Each number is 128 + 32 x the weight over the matrix's rms, rounded and kept within 0 to 255. Layers, rows and columns count from 0.

# layer 4 MLP gate, 1536x768, rms 0.0465, rows 271-288, columns 384-511
[[147 137 138 172 137 108 173 111 126 148 130 151 126 129  90 135 141 125 129 108 150 125 140 139  78 125 209 192 150 120 101 165 187  50 104 134 126 133 130 112 175 134 122 125 186  95 133  96 139 121 134 116 108  47 158  84  72 149 153 118 104 133 124  86 123 130 149  68  78 135 104 129 107  46 140 109 140 111 220 137 152 120 197 113 111 150 179 170 175 142 162  86  93 130  91 136 104 113 109 115 171 108 113 168 160 156 150 111 127  96 151  98 113 130 139 201 157 191 172  94  95 160  81 155 147 103 158 140]
 [132 210  64 153  59 126 140 123 117 142 168  73 140 179  89 138  77 119 113 114 120 126 175  95 116 122 102 170 140 143 158 145 165  50 120 104  44 152 168 142 117  95 114 121 142  75 149 152 114  96 139 121  64 123 165 120  81 132 139 152 173 111 148 108 106 159 180  76 158 137 132 195 130 158  83 125 140 138 114 106 137 108 146 168 140 121 178 138 134 105 122 100 206 180 121  76 114 124 156  78 127 123 181 126  87 135 132  82 131 134 129 134  76 108 110  79 139 158 118 141 174 180  72 117 129  78 171 145]
 [129 150 160 153 112 160 124 105 120 152  79 144  98 190  97 101 112 111 140 168  97 138 122 135 154 142 120 177 105  92 147 126 112 128 117 100 140 155  97 150 105 101 144 122 117 119  83 161 103 103  92 117 120 137 124  76 116 129 110 135  80 135 119 139 169 150 113 153 153  52 153  89 148 102 174  95 107 120 165 105 156  88 148 154 147 167 143 147 152 163 113 162  93  77 146 142 130 151 127  98 142 141 106 177  75 176 166 108 136  88 166  96  98 120 139 175 145 184 114 155 155 118  89 113  77 177 148  99]
 [121 167  95 185 129 111 135 132 124  98 143  87 146  71 121 106 137 128 117 173 171  94 119 162 146 111 139 149  74 133 130 127 157 174  75 114  92 152  91 179 112 135 193 106  73 121 117  99 152 130 102 121 120  83  72  95 157 130 112 124 151 118 108 108 102 140  79 195 140 153 125 122 140 121 184 118 144  94 125 183 141 110 123  82 149 116  98 131 137 134 116 135 104 149 108 159  95 119 107  93 155 133 151 124 153 124 150 166  99 100 130 142 103 117 117 144 137  90  94 137 165 105 122 120 134  85 191 137]
 [128 141 111 111 144 159 161 104 181 167 106 104 179 120 157 102  86  76 143  63 170 172 153 128 169 143 127  79 120 128  77 135 141 161 102  89 120 174 144 194 155 137 119  89 128  87  66 149 163 129 133 165 121 113 121 111 119 111  83 138 134 130 168 145 140 140 139 160 100 154 127 175 142 163 120  83  94 123  61 127 105 118 182 116  93  48  96 131 209 128 144 111 124 123  95 108 122 109 102 126 130 112 140 144 148 124 164 115 153 123 142 181 148 143 117 155 126 173 167 155 168 107  98  80 173 125 140 107]
 [125 149 111  78 153 190  75  58 119  88 114 102  99 168 146 214  99 116 109  78 115  81 100  67 138 154 132 166  50 134  99 104 109 157 173 136 152 126 111 133 171 149 132 119 101 109 149  95 136 160 149 149  84 157 107 109 177 155  89 195 173 105  98 152 142 155 121 120 138 115 116 163 120  93 141  91 108 111 119 168 143  92 167 141 114 168 138 108  91 115 158 170 111  81 120 115 170 131 145 100 139 126 148 143  86 145 175 103 161  61  93 141 192 152  88 150 137 148 116 142 103 168  94 104 197 131 169  55]
 [179  73 108 194 158 156 133 178 114 154 110 121 147 205  17 149 159 113  96  85 145 129 116 117 193 103 134 180  84  77 122 141  77  70 100  89  34 152  66 120  64 139  78 210  64 123 127  89 134 112 148 207 175 149 104  41  86 183  68 159 111 178  87 117 102 139 205 159 145 167 140 110 130 118  45 107  71 135 112 131 128 184 134 186  90 148  98 139 108 126 170 124 137 168 131 125 142  92 146 160 172 134 140 174 167 117  82  68 118 139 135  71 153 155 131 108 171 120 113 115 138 158 166  99  97 112  99 176]
 [114 176 174 100 109 133 139 153 135 185  97 146 117  66 102  93  64 105 173 118 121 145 134  83  97 122 191 158 156 141  96 157 165  71  93  84 138 108 168 112 135 135 137 109 202 135 163 146 167 149 116 179 143 125 190 140 106  65 131 122 117 175 115  66 111 104 152 162 169 119 133 139 147 170 141 173 122 191 165 149 135 112 218 142 201 133  70 111 108 150 124 170  98 104 122 162  67 165 150 169 170 162  76  91 168 123 141 137  94 126 157  88 131 138  74 162 100 136 161 117 176 140 104 134 148 129 120 140]
 [111  99  83  80 121 112 142 147 153 124 142  82 132 205  78 119 129 121 138 137 176 134  78 186  90 149 142  72 108 151 172 128 117 138 139 104 107 112 137 160 118 138 124 148 131 154 101 154  79 107 163 180 110  97 139  90 150 145 109 111 136 155 156 140 140 133 148 134  70 114 149 146 160 136 158  92 104 168 150 149 198  99 141 181 112 110 132  87 159 112 109 142 148  70 156 157 141 133 186  90 145 173 157 125 100 149 101 152 135 125 144 170 193 108 176  55 160 110 221 147 152  76 166 107 132 178 134 108]
 [ 86 110 129 149 134 185 141 136  93 202 159 129 156 119 106 143 111 138 122  98  84  77 130 118  91 175 114 218 100 121 121  97 136 113 117 159 137 160 107 196 118 189 127 230 131 142 144 161 162 138 140 174 114 124  96  72  92 115 136 191 151 148 172 113 121 151  77 101 139 117 106 113  84  93  99 164 144 103 165 152 133 100 122 115  85 141 141 141 140 101 136 160  95 152 138  64 141 112 157  95 152 184 124 113  95 106 120 159  98 146 153 152  71 110  82 158 142 129 159 157 167 139 150  82  79 157 143 163]
 [141 113 136 118 124 159 183 111 183 192 128 130 178  80 148 123 151 154 126 124 114 111 131 124 152 139  73 123 102 150 124  98 123 147  77 103 119 155 119 176  73  95  72 152 205 129 157 116 120 105 188 129  89 122 146 115 148 114 106 139 133 108  94 130 147 121 164  79  97  94  79  97 109 119 129 109  85 181 115 165 140 153 138 166 127 183 132 178  93 130  86 110 137 139 140 102 152 127 177 173  83 122 103 109 101 134 159 196 132  89 186 147 164 180 115 153 144 121  90 149 104  84  69 193 138 152 152 128]
 [133  95 104 159 109 106 119 128 183  86 149 136 116 118 110 120 164 140  72 141 151 156 115 149 120  61 154 109 150 108 140 145 165  98 137 111 149 171 133 153 117 111 136 117 118 175 101 140  95  71 107 156  98  82 132  62 117 107  84 143 157 155 154  70 150 125  93 120 121 113  90 134 120 125  82 159 109 105 162 114 158 145 132 145 126 153 171 152  90 154 118 150 159 106  88 139 121  86 185 134 139 133 138 146 106 118 172 140 111 135 189 166 131  71  99 126 132 180 203  97 143 142 150 136  87 161 124 141]
 [ 70 151 133  95 127 157 143 165 115 134 131 130  81  88 146 142 136 176 101 133 141 174 152 114 138 144 140 183 110  88  65 155 108 162  98 124  61 124 172 129  96 106 103 118  91 181 143 176  44 177 113  75  88 174  97  98 120 112 101 180  69 138 148 156 190 129 120 142 131  85 140 115 106 169 165 150 148 151 130 134 132 118 181 150  48 194  99 150 134 145 153 156 144 155  81 108 144 124  98  88  98  96 133 128 141 138 173  86 121 117 136 178  73 190  98 111 118 138  81 149 105 189 132  93 173  95 133 144]
 [134 115 104 171  93  91 120 117 137 140 137  88 150 180  92 139 130 105 150  96 161 114  74 157 102 176  64 194  66 110 151 101 160 133  79 144  46  99 129 183 149 183 135 182 137 129 134 126 117 161 112 203 105  50 117 105  82 118 154 182  86 145 133 113 124 152 117 137 101 151 148 177 179 128 147  76  93 122 139 150 184  94 135 144 146 129 116 164 112 139 140 102 130 147 133 122 137 117 123 100 148 151 128 143  78 176 114 157 119 136  86 103 103 185 113 162 134 104 128  82 123 111 140  89 110  76 111 132]
 [142 169 159 120 125 133 135 149 131 143  80 119 146  65 134 186 149 202 147 105 115 135 114 119 120 135 101 139 125 127 185 118 119  89 145 123 152  52 140 159 175 145 137  63 150  75  98 125 128 152 114 213 153  97  94  98 105  94 101 214 129 154 120 109  87 189 158 128  98 132 151 139  94  84 158 158 107 161 115  54 155 123 181 119 149 171 184 155 139 140 135 139 132 104 123 103  93 159 162 148 177 205  72 107 118 150 153  86  77 102 156 131  77 202 135  83 116 105 185 211  97 162 138  96 142 160 163 140]
 [140 155  83 156  90  84 156 130  85 136 149  84  98  93 143 115 134  98 135 125  89  84 159 136 132 150  88  87 125  75 130 114 141 135 190  98 119 115 112 115  99 176 179 109 137  82 144  86 104  98 129 152  79 101  93  96 122 135 122 132 124 113  98 145 124 105 163 134 140 125 145 120 161  64 157 126 148 136 143 154 133 168  80 170 152 149  76 118 152 128 128  84 129 111 140 147 139 136 156 175 170 106 146 142 113 107 150 172 110  85 174 134 117 183 158 166 150  77 107 156 135  95 124 134 143 102  76 112]
 [110 125  64 124  61 181 125  97 140 106 143 134 157 134 156 163 133 183 174 157  86 140  95 103 134 131 116 165 106  98 148 147 187  77 128  86  97 100 183 145  69 123 100 106 181  90 112 121 112 100 169 198 123 110 140 144  82  42 100 118  98  93 159 180  80 139 136  95 125 185 134 169 133 135  97 122 127 127 111 139 140 152 123 145 178 140 130 182 113 129  81  38 195 131 157 118 219 130 175  81  98 132 158  64  73 127 109 161  48 128 172 142 103 133 117 120 124 161 124 162 135 132 101 108 148 147 123  74]
 [ 75  84 105 161 151 156 126 119 117 180 155 127  96 160 108 141 146 176  98  76  92 120  69 111  88 145 177 123 131 106  71  79 162 105 113 153 116 118 121  95 121 126 113 119 117 112  98 151 165  99 132 116 135  74 133 139 107  87 112 124 159 103 157  92 139 147 193 150 198 115 170 109 125 116 115  59 144 201 189 183 144 142 117 149 151 145 161 123 155 117 135 122  90 185  93 101 131  84  96 112 139  94 128 128 174 159 172 127 131  93 122 191 102 103 110 139 137 151 136 147 137 204 134 179 189 124 179 126]]
# layer 4 MLP up, 1536x768, rms 0.0484, rows 271-288, columns 384-511
[[168 141 124 142 154 132 117 168 118 146 130 160 105 141 104 180 127 130 127 124 112  78 136 122 196  90 127 118 136 188 163 152  95 152 130 119  81 123 158 126 100 170 126 135  90 152  88 127 130 118  70 131 127 112  88 106 163  73  71 110 151 107 126 136 128 192  99 102 154 152  97 121 128 156 132 163  79 120 132 169 162 118 114 154 120 133 116 123 114 110 153 183 133  54 155 170 181  80 179 128  97 123 132 142 130  91  93 102  91 138 138 153 150 145 146 134 130 151 147 212 193 151 144 112 106 153 136  82]
 [142 174 135 114 130 110 143 167 223 182 143 135 114 108 147 170 125  74   6 116 101 119 135 142 122  38 151 166 190 164 134 152 144 157 102  80 111 142 153 123 128 169 163 158 106 145 140 160 169 183 162 161  83 126 122 128 133 140 137 134 124 150 114 158  87 122 128 129 116 130 149 178  81 149  72 133 158 146  61 101 139 108 135 125 152 149 156 160 111 130  79  32 192 120 138 137 118 160 122  94 125 101 121 161 180 133 112 198 110 167 179  90  98 147 112 153 130 137 118 101 107 161 201 171 101 141 144 113]
 [128 137 172  97 160  82 148 218 154 145 163 101 170 162 118 152 157  82 177 133 159 109 168 118 166 150 141 140 129 120 111 130 185 100 130 141 146 137 123 171 129 124 146 164 165 195 130 118 140 175  98  86 173 100 114 156 129  61 134 140 132 152 162 167 146 156  69  92 104  96 128 113 125 185  80 121 187  96 100 118  88 210 154  95 153 175 146  98 112 118  98 121 128 105  99 139 134 144  88 110  87 125 154 188 129 186 134 101 120  93  93 154 122 103 144  75 103 110 118 125 146 122 169 139 159 164 142 190]
 [155 110 128 115 157 186 162  98 177 125 130  91 148 126 133 159 136  92 183 140 131 106 134 147 109 118 149  96  89 124 173 181 123 132 171  91 131 132 139 188 136 106 120 130 100 100  99 164 127 157 124 105 143 126  98 128  75 112 107 146 142  92  91 203 209 148 171  92 173 140 138 164 125 111  84 134 123 110 121 192  94  73 113 131 102  91 117 110 185  95 110  98 142 137 141  82 126 100 110 148  85 117 121 145 107 122 107 125 135 146 191 106 169 116 117  92 121 136 137 164 144 138 142 140 106 159 122 104]
 [119 116 147 147 142 107 101 167  80 171  97 117 148 149  77 155  96 143 145 160 120 133 164  88  89 110 128  64 147 184 154 138 153 104  72 146 124 115 136 116 124 186 186 187 112 144 122  86 182 144 147 141 138 106 125 126 164 145 159 149 153 150 108  73 106 113 131  89 137 114 145 129  79 138  95 231 133 115 183 127  98 148 133 154 123  99 102 163  84 122 117  88 173 167 104 154 126  60 127 146  77  74 110  83  92  81 136 137 156 105 127 109 133 177 189  93 156 110 118 174 173 174 178 190  85  92 157  68]
 [141 123  68  96 140 118 123 201 158 134 109 162 144 161 118 100 191 137 150  95 164 161 115 175 167  76 114 147 139 136 157 155 103 139 108 119 104 136 110  48 134 153 131 215 103 150 110 122 113  79  90  67 105 134 130 109 134 160  93 124 151 126 129  64 135 159  70  84 127 151 137 121 120 133 145 134 104 102 203 103 170 129 108 113 146 100  91 146 150 197 195  92  93 143 148 119 100  84 103 142 123  97 104  90  56 155  94  70 155 168 144  87 120 137 157 157 141 184  79 132 133 105  84 111  66 110 154 135]
 [ 89 129 132 179  59 139 194 171 128 152 177 173 126 117 147  72  87 128 178 185 151 132 154  96 127 106 124 148 170  86 136  65  92 130 155 154 175 130 135 159 126  92 119 148 183 171  77 189 132 132 107 110 181 103  92 197 153 143 120 165 113 121 192 123 121 103  97 143 116  46 138 133 127  87  88  77 154 107  99 128 121 125 191 109 158 170 113 108 117 123 159 127 170 119 179 172 112 117  92  51 181  99 144 218  61  68 166 177 109 176  74 224  95 111  77 160 109  91 123 104 132 158  70 139 160 147 111 130]
 [143  86  92 128  98 185  72 150 110 152 151 123 143 139  92 121 157 134 113 146 123 145 107 104 128 144 154 138 131 113 110 160  89 145  94 160 121 134 108 113 155  96 144 101  81 108 172  88 127 134 147 157 196 136 109 105 150 190 181  97 125  46 146 176  64 107  90 188  85 123  84 121 152 128  91 135  78 111 125 124 111 140 142 141 163 150 154 157 114  69  86  87  94 143 134 117 156 142 157  89  80 108 170 140 152 112 182 127 109 147  87 105  69 100  92 114  94 142 176 144  76 144 128 128 124 136 185 148]
 [161 123 143 117 131 136 132 101 152 137 168 148 125  94 123 110 137 136 119 169 140 167 124  78  83 100  86 112 166 166 134 100 101 200 105 171 117 127 104 105  82 104  71  71 190 163 184 128 165 156 137 156  80 134 138 140 146  83 181 136 122 112  77 139 117 165 150 100 126 137 120 106 143 147 138 143 108  91 148 114 124 146 128 130 122 138 150 132 121 141 133 102  65 126  99 162 102  74 145 145 127  97 123 138 144  96  90 115 104  80 153  79 159 126 127  98  95  98 109 111  95 115 153 123 158 126 177 126]
 [ 77 151  91 112  93 134 135 128 121 207  97 174 120 123  73 134 173 123  75 148 105  97  84  37 131 140 132 178  75 192  85 140  88 154 123 117 128 111  93 102  96 124 101  97 154  71 140 115  59 144 152 170 153  99 114 118  88 176 140 176 138 134  98 109 139 121 116 108 145 153 113 113  71 166 105 135  97 106  53 141 126 115 134  88 124 125 147 101 157 105 169  87  77  96 105 150 122 134 175 183 185 123 151 112 123 124 100 161  85 139 144 185 117  61  62  98 154  90 162 148 168 120 142 144  84 150 104 138]
 [136 144 116  94  86 150 100 109 150 134 158 149  71 143 162 134 111 193 100 108 113  65 119 153 137  81 138 148 126 169 130 150  91  99  77 172 160  88 144 169 133 153  83 109 100 138 149 138 104 152 141  91 113 105  84 138 116 107  88 166 136  73 146 119 119 151  98 110  88 185 175 168 153 136 124 151  91 123 109 138  77  62 198  85 104 126 128 127  97 167  85 124 184 159 130  58 152 121 177 112  96 142 113 192  73 150 129 117 145  96  94 130  73 175 142 106  55 146 110 130 122 138 159 107 195 127 128 197]
 [ 91  93  93 177 140 128 158 168 144 127 175  59 212 167 133 107 139 125 132  66 116 127 100 160 142 109 126 142 160  87 105 129 136 163 141 132 149 122 180 141 103 125  60 111 114 170 106 139 118 132 169 113 151 132 106 155 137 148 108 168 109 141  70  90  50 164 105 145 157 104  83 152 173 166 104 120 187 108 174 129  70 129 157 117 155 147 129 127  98 145 119 101 144 129 115  97 114 159 180 189 146  96 135 150 128 198 180 163 152 107 110 103 132 106 102 201 129 118 102 129 145 106 139 152 120 158 123 131]
 [122 157 151 157  97  62 101 158 156 148  86  87 145 154 115 167  90 165 100 112 143 134 121 146 140 144 174 121 137  76 144 125  67 135 138 136  52 173  87  86 152 157 189  95 113 123 130  77 132 108 215  79 128  98 104  85 146 142 147 144 126 110  68 103 209  86 115 138 111 157 117 160  72 125 202 104  80 116 158  87 158 137 125 148 137 110 128 157 101 132 155 166 123 127 136 123 152 118 161 219 159 115 150 131 168 110 149 135 182  89 116 145  87 100 131 210 132 134 152  87 104 103 127 122 116  99 123 112]
 [136 152 165 107 110 131 126 137  81 144  94 113 120 115 129 131 154 120 123 136 137  66 128 123 103 111 157 111 178 139 110 163 108 176 121 135 179 191  98  79 140  70 105 123 164 144 103 143 133 110 125 106 119 132 110 105 158 160 121 100 115  73 118 144 144 119  94 111  67  70  73 101  77 173  96 166 146 152 170 130 153 150 148 132  83  98  85  73 168 168 111 138 208  94  53 154 149 112 114 170 126 143 127 110  64 150 109  73  98 134  97 168 161 127 156 109 126 175  78 154 139 128  78  95 166  86 164 114]
 [ 84 192 122 126 135 135  85  56 102 152  79  96 174 183 144  82 113 170  98 104 105 137 115 126 163 133 151 136 121 165 112 151 151 157 148 166 140 174 150 149 149  84 146 109  85 132 148 147  76 137 153 108 106  79 152 119 123 177 143 114 137 102 113 204 121 100 150 174 154 138 132 139 155 178 128  83 121 170 108 120 117  79 138 143 104 136 106 106 100 111 124 111  82 141  82  99 135  85 167 151 150 187  98 164  94 151 173 102 169 119 184  99 133 101 155 105 106 179  82 145 114  70 165 150 118 109 167  67]
 [ 88 146 138  69 153 127 131  99 119 103 144 134 136 141 105  92 109 113 188 197 127 146 115 164 176 124 104 135 113 137 122 111 109 138 116 135 149 146 150 129 117 165 149  98  91 165 118 139  90 129 139 112 115 129 138 152  81 192 163 105  83 109 174 113 138 135 145 142 133 149  83 128 138 102 125 166 123 161 103 115 103 117 105 132 129  76 166 148 100 160 127 133 154 139 130 122  56 165 123 130  97 115  93 161 120 112 154 120 131 133 174 153 106 119 150 114 170 148 141 142 129 135 149 159 126 124 166 125]
 [111 160 130 112 178  76 117  92 111 106 149  56 152 141  80 112 103 132 127 112 134 102  99 111 166 138 110 117 118 113 128 130 162 157 159 117 100 166 165  93 155  71  94 186 191 145 110 133 143 123 141  79 123 168 137 146 205 135 124 110 147  90 172 171 121 123 159  68 180 136  98 127  55 117 122 174 150  78 123 135 122  74  62 133 120 123  96 122  89 104 109 137 102 146  92 115  86 146 134 182  97 154 153 127 152 119 135 152 157 148 133 143 140 108 127 108 117 120 182 122 154 117 125 140 106 134  92 214]
 [ 95  91 175 107 116  83 109 146 145 132 135 135 148 157 121 136 155  87 181 170 160 166 151 100 128 114 178 118  97 133 123 151 102 133 137 123 145 103 128 121 104 153 155 135 132 124 160 108  84 179 115 172 135 151 110 141 104 124  97 139 121 160 105 117  93 140 143 210 119 121 140 144  70 126 106  96 155 130 137 155 192 133 170 147 155 115 158 132 147 130  85 139 123 125 110 172 123  84 118 135 152 115 112 142 130  44 198 146 167  80 114 114 113 112 143 134 167 127 141 126  85 103  83  79  90  88 160 109]]
# layer 4 MLP down (transposed), 1536x768, rms 0.04, rows 271-288, columns 384-511
[[132 122 112  94 144 137 118 113 127 169 113 156 117 157  75 131 145 138 147 112 112 100 166 108 161 129 152 114 121 127 136 157 101 124 123  97 136 159 165 102 138 134 129 181  76 126 134 142 144 131  94 151 134 142 135 157 150 115 139 114 132 132 121 107  95 143 124 119 100 101 106 128  99  83 133  93  91 139 106 156 169 116 196 132 126 113 125  15 110 134 177  97 158 134 139 133 164 145 123 139 124 115 118 118 127 179 121 137  93  91 118 144 186 166 139 153 118 147 133 123  79 103 123 177 172  80 153 134]
 [138 169 142  93  65 151 133 171 121 162 144  97  73 129 192  67 137 147 119 157 121 170  86  90 204 148  88 135 202 165 185 146 131 171 153 119 114 139 137 170 132 130 107 102 180  75 143 100 208 162 182 117 166 119 184 163 161 151 105  92 129 109  96 190 113 141 163 134 101 143  71 176 146 115 111  93 121 192 113 198  48 139 139 129 164  96 151 123  61 108  93 101 150 115 171 110 127 167 143  92 113 108  87 110 190  90  83 142 132 152 117  86 103 103 121 123 119  67 168 109 128 103  93 140 129 104 127 123]
 [140  42 169 120 128 137 149 144 112 134 178 112 122 133 140 116 153 145 124  60 108 123 131 108  79 110 171 123 127 123 134 149 133  87  94 176 166  82 154 190 136 167 118  55 170  93  90  84 123 145 139 136 114 160 151 133 110 136 122 172 137  96 145 103 143 159 144 132 146 166 199 138 167 101 126 124 100 179 116 158 107 138 158 167 141  83 122 100  90 179  91 147  84 147  77 129 120 139 115 138  92 129 196 109 120 102 184 122 137 133 116  98 126 127 116 118 141 119  96 168 135 161 123 172 156 138 145 110]
 [111 118  83 114 158 102 114 140  94 147 158 145 143 113 157  76 193 176 100 116 131 170 132 134 137 157 136  89 174 160 146  96 110 190 113 124 112 112 139 120  85 130 174  75  98 114 130 149 118 136 146 136 107 110  99 178 152 122  96 157 107 139 162 142 127 105 163 168 125 143 173  90  95 149  77 120 113  85  60 110 154  52 147  99 147 135 120 146 143  98 103 125 129 115  98 127  57 155 138 124 126 100 136 168 130 191 102 133  99 123 149 156 152 101  84 120 114 119 102 106 131 108 157 148 161 107 122 144]
 [ 66 140  76 181 142 186 119  81 127 149 141  72 134 115 206 126  97  80 120 115 140 188  87 121 101  73 120 106 164 177 125 113 103 101 179  72 125 132  55 175  55 115 139 130  97 106 128 109 127 174  79 140 158 159 140 152 131 101 106 125  81 121 168 150 128 137  44  79 120 121  79 124  81 121 105 169 116 137  99 100 123 150 193 113 147 146  78 100  98 131 142 138 127 116 113  64 159 112 117 143 142 113 137  71 133 172 148 103 128 105 150 102 172 128 177 128 133 115 107 132  60 115 118 130 155 132 108 113]
 [148 139  68 168 139 162 144 148 121 124 182 111 131 104  59 118 151 167 172 113  79  62 113 130  98 147 108  62 145 131 127 174 135 101 156 105  90 134 112 143 184  59  59 187  97 139 132 124 138 112 122 104  90 139 174  97 116 120 112 151  68 111 102 109 123 141  88 127 134  27 172 161 150  67 158 144 138 134 141 142 135 139 118  95 170  87 135 145  97 172  89 196 163 157 146 152 141 126 138 166 140  98 206 129 145 110 107 108 104 170 131 106 135 109 203 137 116  71  95 179 122 122  87 100 115  60  95 166]
 [155 121 214  87  83 116 129 126  82 113 132 168 122 135 162  75 123 156  88  99 141 149 137 140 139 125 110 103 112 103 139  94 105 159  77 137 111 123 152 134 145 142 119 177 167 130 162 201 122 172 137  82 151  85 142 178  95 153  69  92 117 148 124 137 123 116 175  87  56  62 152 104  84 129 108 148 102 123 133 209 122 126  97 231 166 118 157  76 122 172 145  91 102  63 168  81 125 113 185 170 121 158 121 201  95  99 110 167 143 118  78 233 123 133  96 137 103 151 153 174 152  83 130 125 152 134 102 139]
 [217 132 136 138 112 135  89 171  53  84 120 143 171 102 148  84 132 127  68 153 165 152 120 118 182  70  68 206 146  98  42  99 116 121  83 122 108 157 165  80 130 163 102 121 163 132 140 143 115 103 131 165 154  97 152 211 111  98 153  96 119 118 109 120 135 142 139  60 150 125 139 106 127 169 176 141 160 124  94  58  88  96 138 152 168 133 121 171 118 123  81  91 115 101 153 160 122 163 166 182 123 103 115  36 172 116 147 199 107 215 114  71 167 101  81 154  88  96 167  99 125 160  76 135 127  75  85  91]
 [151  20 102 121  93 171  95 136 158  85 160 167 117 154 159 166 134 103 170  80  99 108 109 164 127 114 130 130 110 107 157  85 122 123 142 145 104  73 120  92  89  89 117 162 151 117  76 128 163 106 103 115 115 130 168 139  50 133 123 174  95 134 110 124 115 135 130 118 141 141 137 153 128  85  99 123 178 168 122 109 112 145  66  84 151  87 111  93 161 126 152 134 154 193 148  81 166 113 159 127 119 180 151 194 125 121 180 104 102 196  79  94 148 174 179 106  98 110 150 140 141 127  92 148 101 173  73 199]
 [145 107  82 211 140 123 159 131 134 120 132  51 122  72  76 159 130 113 104  90 113  56 144 151 162 153 134  99  73  91 157 112  43 167 175 164 115  91 166 139 176  70 139 169 146  50 105 151 150 136 159 157 120 175 134 140  61 125 123 196 166 133 147  81 170 148  96 184  78  97 124  97 140 111  92 178 162 147  87 103  95 134 165 122  56 130  78 125 112 156 168 119 115 163 140 167 138 118  91 130 190 124 129 136  80 104 168 156 119 115  34 111  84  91 109 102 148 108 126 152 156 139  80 124 155 119 156  98]
 [133  88 106 105 134 151 139 166 138 118 118 174  76 139 106 146 153 141 105 199  96  99  23 137 184 168  76 101 115 174  76 126 108 175 110 188  95 130 116 150 123 114 117 125 192 135  97  99 115 130 153 127  40  62 143  96 151 114 159 147 161 155  93 112 134 213 134 131 148 137  93 154  99 119  73  78  72 128 141 188 129 151 145 154 159 148 152 106  93  84 153 145 150 165 124 138  91 103 156 173 115 132 173 118 163 100 103 156 170 100 162 145 124 153 146 146 149 126 156 139 181 212  82 159 139 137 111 109]
 [103  86  55 108 155 154  28 116 161 110 112 153 167 149 142  99 112  91 177 120 146 155  86  85 168 141 162 211  69 162 101 174 138 110 121 134  95 143 148 120 158 139 101 115 127  70 115 148 169 106  89 149 150 162 145 129 111 159 132 206 106 120  85 110 133 167 158 155  93 162 121 149 174 136  80 189 104 149 154  87 138  95 138 128 126  81 127 194  71 138  97  87  87  95 142 171 125 166 102 125 140 149  96 114 128 148 138  74  70 134 122 123 163 116 157 189 139 106 168  91 148 143 192 145 116 130 132  74]
 [178 153 100  96 128 177  85 130 110  78 117 159  94  84  80 105 128 132 160 163 120 150 188 113 126 159 164  95 120 133 138 112 127 170 117 221 122 102 123 122  84 101 144 112 139  74 129  97  68 107 125 115  98 122 150 128  94  64 154 122  99 126 118 124 150 157 136 108 140 112 102 114  86 118  42 182 181 133 143  91  84  85 126 114  90  80 160 112 189 120  87 180  96 171 170 187 121  84 145 123 193 111 139 124 135 210 120 100 131 127 140 169 126 111  77 134  93  66 123 157 171  79 106  66 114 121 176 119]
 [136  78 137 164  94  50  68 180 101  90 102 109  78 166 100 106 104  97 133 118  36 114 128  91 127 116  74 128 126 100 146 174 146 119 108 162 144 152 186 127 184 110 140  88 139 132 158 170 129 140 127 170 153  99 134  98  99 123 182 112 114 152 105 122 170 134 102 141  81 137 112 104 133 121 108 100  75 181  87 148 165 179 141 185 111 155 118  96 154 123 120 139 205 100 124 163  88  81 107 109 127 182 145 124 148 121 125 115 117 170  95  63 134 155 119  93 115 151  86 140  73 141 164 151 114 178 144 130]
 [103  90  98 167 128 132  78 115 164  16 131 127 134 175 128  52 198 191 189  97  76 134 104 122 171 138 156 104  89 141 138 154 143  72 125 160 133 186 141 175  46  87 154 113  77 114 147 134 159 163 118  98 168 122 184 190 144 133  54 125 122 101 128 182 101 113 141 129  99 208 196 113 122 106  61 138 135 152 155 124 105 126 116 160 132 123 142  97 140 144 140 108  74 134 144 139 121  57 177 126 118 113 105 164  90 128 123 139 175 124 133 129 124 173 113 143 171 115 102 176 123 174 117 145 156 130  65  40]
 [194 154 106 106 170 125 168 159 158 108 116 153 159 138  84 141 109 127 125 118 140  99 172  90 134 109 180 130 128 123 136 172  96  90 114 102 123 115 176 144 119 158 113 175  98 154  78 153 151 193 123 119 101  93 121  73 133  63 156 148 103 105 133  67 140 134  95 117  92 137 168 179  76 141  88 149  66 120 139 109  95 137 100 119 148 111 125 111 130 133 135 168 103 117 140 144 183 117 151 107 116 124  99 148 133 152 140  82 150 114 122 143 129  93 126 107  83 113 141 133 146 146 145 105 163 165 161 110]
 [140 167 199 139 204 155 112 144  98 119  83 160 145 127 121 150 121 141  59 105 206 133  93 128 124 106 141 129 120 168  81  72 130 167 116 107  91 171 123 164  14 126 105  74 153 123 140 133 144 113 131 138  99 140 121 130  96 123 144  29 129 110  71 118 145 122 145 100 174 120 142 122  99  98  82 102  99 125 115 122 170 149 115 142 169 125 128 150 102 151 171 143  74 158 107 107 132  58 101 157 136 130 139 152 148  90 150 122 129 156 118  93 110 123 144 117 158 134 109 109 152 100  85 135 110  92  99  83]
 [152 141  90 152 155  90 128  65 116  89 101 118 100 193  95  98 137 164 172 101  99 125  78 103 102 130  74 105 119 161 129  90 120 134 104  71 156 117 166 142 130 163 166 142 121 149 114 116  99 174 108 136  89 127  59 163 152 103 108 102 150 137 125 156 105 146 110 134 120 138  70 100 146 133 132 133 181  98  91  87 116 139 121 152 163 160 118 119 149 146  93 148  96  70 151 142 130 123 100 116  94 132  60 173 101 174 135 118  93  93  82 148 103 102 105 147 139  81  90 135  15 112 201 191  82 134 150 121]]